config.toml
hidden_size = 128
num_attention_heads = 6
vocab_size = 1171
hidden_act = "tanh_gelu"
norm_place = "pre"
positions = "rope"
attn_scale = 0.177
tie_word_embeddings = true
init = "uniform"
init_std_down = 0.0
learning_rate = 0.0071
beta1 = 0.9
decay_shape = "linear"
final_lr_fraction = 0.05
max_steps = 10064
Each number is 500 + 25 x the weight over its row's rms, rounded and kept within 0 to 999. Layers, rows and columns count from 0. Numbers have three digits each. The size before them is the row's rms in percent of the matrix's.

# layer 3 MLP down, 128x512, rms 0.0708, rows 102-127, columns 128-255
103:492480498517491473543503481469462520530476511458481507501493495487508502492496504444510477551496472473515480502492481481520487528477502527514467487489442495543492454534492535483511496515534521521513510500492506535513497497526499498480522534504532486486543536485476549507468520458518528481513496470517408459479557464515493484523493525498516537499509475504527510521512521504514512526549
095:522475510528517485533499515488483459489520548480526496515512483518495496501507454544531491550519488473524486502520500528458542525519471514464519472479524465541496478526506578511540451483530480478513521504493491508496440552500492528500523505481499468514477487529496531535478529490513514529478455526508496459571493496504543483538521515479510473496496500543506506512502528498487538492541
097:506482512528497505548508470519465508502470473488542540507493508471476485508537531493495520496515536494471464513461525513496476550467497477548489520525549507498497520480483506506507499518562492461492477570477519503454465522488496504556488447477529484528469486488537518551543467492503512489523473474488577460585485475510495513473492504509510492534519522528474546519522469546462482479497
094:477523546463487500498440493474459527468525492482450441481500492492487488488561500471514492467541497467497505496512482494476475559510520497487516491487521525523477515517489541493502464517489512460505499531463468492519517464502531461532494519520568486481509519503516492506513487511498499505465553479531520512535483546514489511493503492530484449501494500529510513490506504522480524491498
104:483526478461486512497453519510524536471503453464483473472494531515499462505495513509514469508476516462498533497502461509519467515445467501463459468507508539511515499522502490503514488492490526513458519506457473481475576502520497497557541469493466491507469461521461513516472542504524504498491473490546552475503489486490491542475495486505508459511530491514521439492511481482490513513481
102:487547499496519500477477494515508502493519490468498463497528506488467486489503466488481504507496519532517465529498480484487528558571488545461526485512493501484488487530522530486462498496515483522493475520417504489493525511527533474516463447500498508479499521516503500522533509497503484511492546470536494486487476497523498549485514476443455476517471507489539454497510478533529555447526
105:465494506501493444460507549503494516540506481527483520550537468469479505479508509501525494528492538524503547475509474500526549503505502479501524490479474512502476475554511545474496500490508530482526490503509505522464569497522500492524513464477453476480529525514517488478548500471548489505485481493539466484466464489526533537545542518473528498477556543523505475489520493492520470490492
095:530474535475485510494474481439515491497485546527505550461512496526452488516483485458533470455455529549497517478505452427532505508486549496512500488484484520514504532481493530490501501489514484500506493505497519508487462501464501515481557503450538505484510511486519485448520533526506499487520489472517497444554505467491519511513497493507480515489526524507559545519508541487524448509530
098:552478508488527552504518494534506491483490493501490529460493518486500536469515532498482517522482511515511499484485523461529490505511501516535532502506499474453526485483494534503467485477503442463487525525466519487467528532504498488521486489479504519500470490532483481545495478540467476499509481510481503558496453525494467512523504490501498488556494490510504481521554473457579465492543
097:472481471477520509510490478524515463522493507502462518456500509515499450488484512513526537471497461492458529492524491529515469503510500479494490494502506491467496504483472482512474503482507528500513546512536516483479538499496482507510476565500501515486491522491444487462466499517500494523472500501508519483529535492483537496500482490482487563495488510477538528481488485493530502514532
102:521494547517491502507469535545507525532498468465478500524491450505489514500467473517466484518446487563513500506501511507529510508522497532533489491463501496529514509471529511505528510486467507514529518457500501446499497466507516488481438458504520493512469520515496487459531505538516531495536497498530510484476531465498520503538498457464502476482499541498533479481457501514507460509474
106:505501529501523508516483497510521505524485470531486522545458491532463461488497486487504484533449583485517490522494478525500475531447466471497472491488498489532514554474500469464466483470481496497569487464471521485514545514489487496488491517512506463513514514526495489493531452486524541482522537506492508521515492519534499502496505486520481525515448526517496475460516525499490517491478
107:483519516503548526557459469573525521510462506551501478494549493490522507446470478481469484529508478491519511496517513477517488481509466461539491476515471486465507515517533452503437423515474482502468526545489505500482509532482506559476486568519495507503536523481498496517468501463492502486491479501457493464527515510526471506522489561519481526492491459501484473498503540468536547511522
102:467533502471477517538496467529485501459490473531511474514516479548521555506506542481511513520468474508469468478551493475496503490476478519486508498487512496524455530528519459480502495505538507498500518468468496541526455484491542476515456511487487549504492488532514482554521471491436491491495516540490503491519505495479450508546511498491482456467576436511538468491468515522513536537506
097:522477482513467483504464552528509554501514504528515516479543482494496509513483543477515547524484532513506487537460474485481523479513557523529485535538484474521494477492522556464494472495494472505507469452514487502463482478462524462579546469525546499488521480452486523545485532519506578485497507510510496485534474522485500534531522472497507519496481511479501447499492482553465488478446
101:519509491472520531526500498481488486472471513518554531520460528504491471510461522526517508519499484486471518493527496559502501499512512508502473478494498501489524526506537477487516482484516462491445527508510478487503475476484493511520490501504516500509498514466490514455468489498485474484471493489503463473507540505507512512492549535540504495434471507536481508450474526508518524487515
096:483504505503509543457485553494498489512515512530538537481499533510430476518473513469450498487449553497477503536517500537558456496496499498522510516458523541513480481487535500530502506482484502478481522521509454513504508514524467530474475481521540509521489502514473489487506507467503511522450461490442538500527497462517466485457524497507548512486494530535442513532495502501528523477464
106:496476502498512542546502470524473448515482469505507510498497533491485507533476485527506453502519447509492505489510504534472483521496519503489498505508541509502489485485477499484477466503485465486529500536493495486508483469458480476517495520480529489488498494504505506472494474537510489496497528456514488502530528501499572484477509484453466485520481474510511511495475513475486466488549
100:483442525494481479536511482501480449504480512481514477507477453452500510500510504515468517563476479482515495502537515529489524548542467495502512572517503454518445471492513509527496484517546496505504516526459553498550488501523492524502458527495501475523470482458516487480479506426539515473471504553485449526492538493530464507548512485526477489474531549479510455474488478517502458511500
098:449499481478516463552489479508482485479528472460487501522492477513492463506501493506516480519504488476509478523534484491532480500488493550501498466519504520514508556474511527506480475500493476509505486527540538471494528498506508533462457436470459478525467529482507535470504502478495489474477545495514504507542528500514483475511531483478541537539527478511504468497496533512501532524524
097:502540516499488530492521544496500501477537530510456483509488555526513517515503499514517536522539511477466524508453481487454504501514519492540491519491523501504493538502491500495510487552512508541526525501506490537525517495540535458520464451486472528490511511541542499502523518476473492466521520506441513465491506492512559533588523467440473492480468526489506539508458498519487512528467
100:515528516482501469497526475500537467469498481510511536538519513515502581530515501505517490463508474520488513517530522524518522481489514601540475474495463496546526513482484471548528496521522509531531542497487543478508507508469488514524476547487500487522497520512533516495465489504480513491519503493498511447466476508502482527463513493508492501468547498526456518522501528511489493511460
099:496558461469498450538445490524455542525506435543496487493504468494517523509483516487499511510519495466466488522527497489461510501485513504518485476480453532486447517520509564471537469472525492496537509501507477456557523492511528471528490495521447468492451498540548500507488530525513528521513486492520472460510508470493508547511507504515495512499484494486515473529518507517539531470493
099:471482454510545477503486564552516468492477464528496499497505498508513519547500516523501512471535487496516545494509534535537497506507487495495472520535488501468545501522517471500493491512507478487472536478467502491482476485486490524542501489490489528481508493494540502505515519501500515480504532482500482491503561485499471470505505454501504487513546554558484546494490489474512462530526
103:503532536461502497530511526492537483502523522494511490485511534498467519502507497461478444523503468462545506496501473456495521473477512492513479490519493510472512492504503511443514486475513493448547536499456490497497458506484517512517504463474510513463424492488493518506499559446525531541471521504527492500500438486529527472514496536547466487512492507499528534522521492506521481513543
096:473488503494462523462524447543493453507516499479495490476510504533463501528513471509480505485461497512469487474522533467488541505462527486455527481477473496505520483504476485536517519465486523518473501480482568446464495493528505520502497483495480496510495505516518538482502503491503512513484487482512519495512514565479490476490511525530461461513475516447515515470468484519534472439507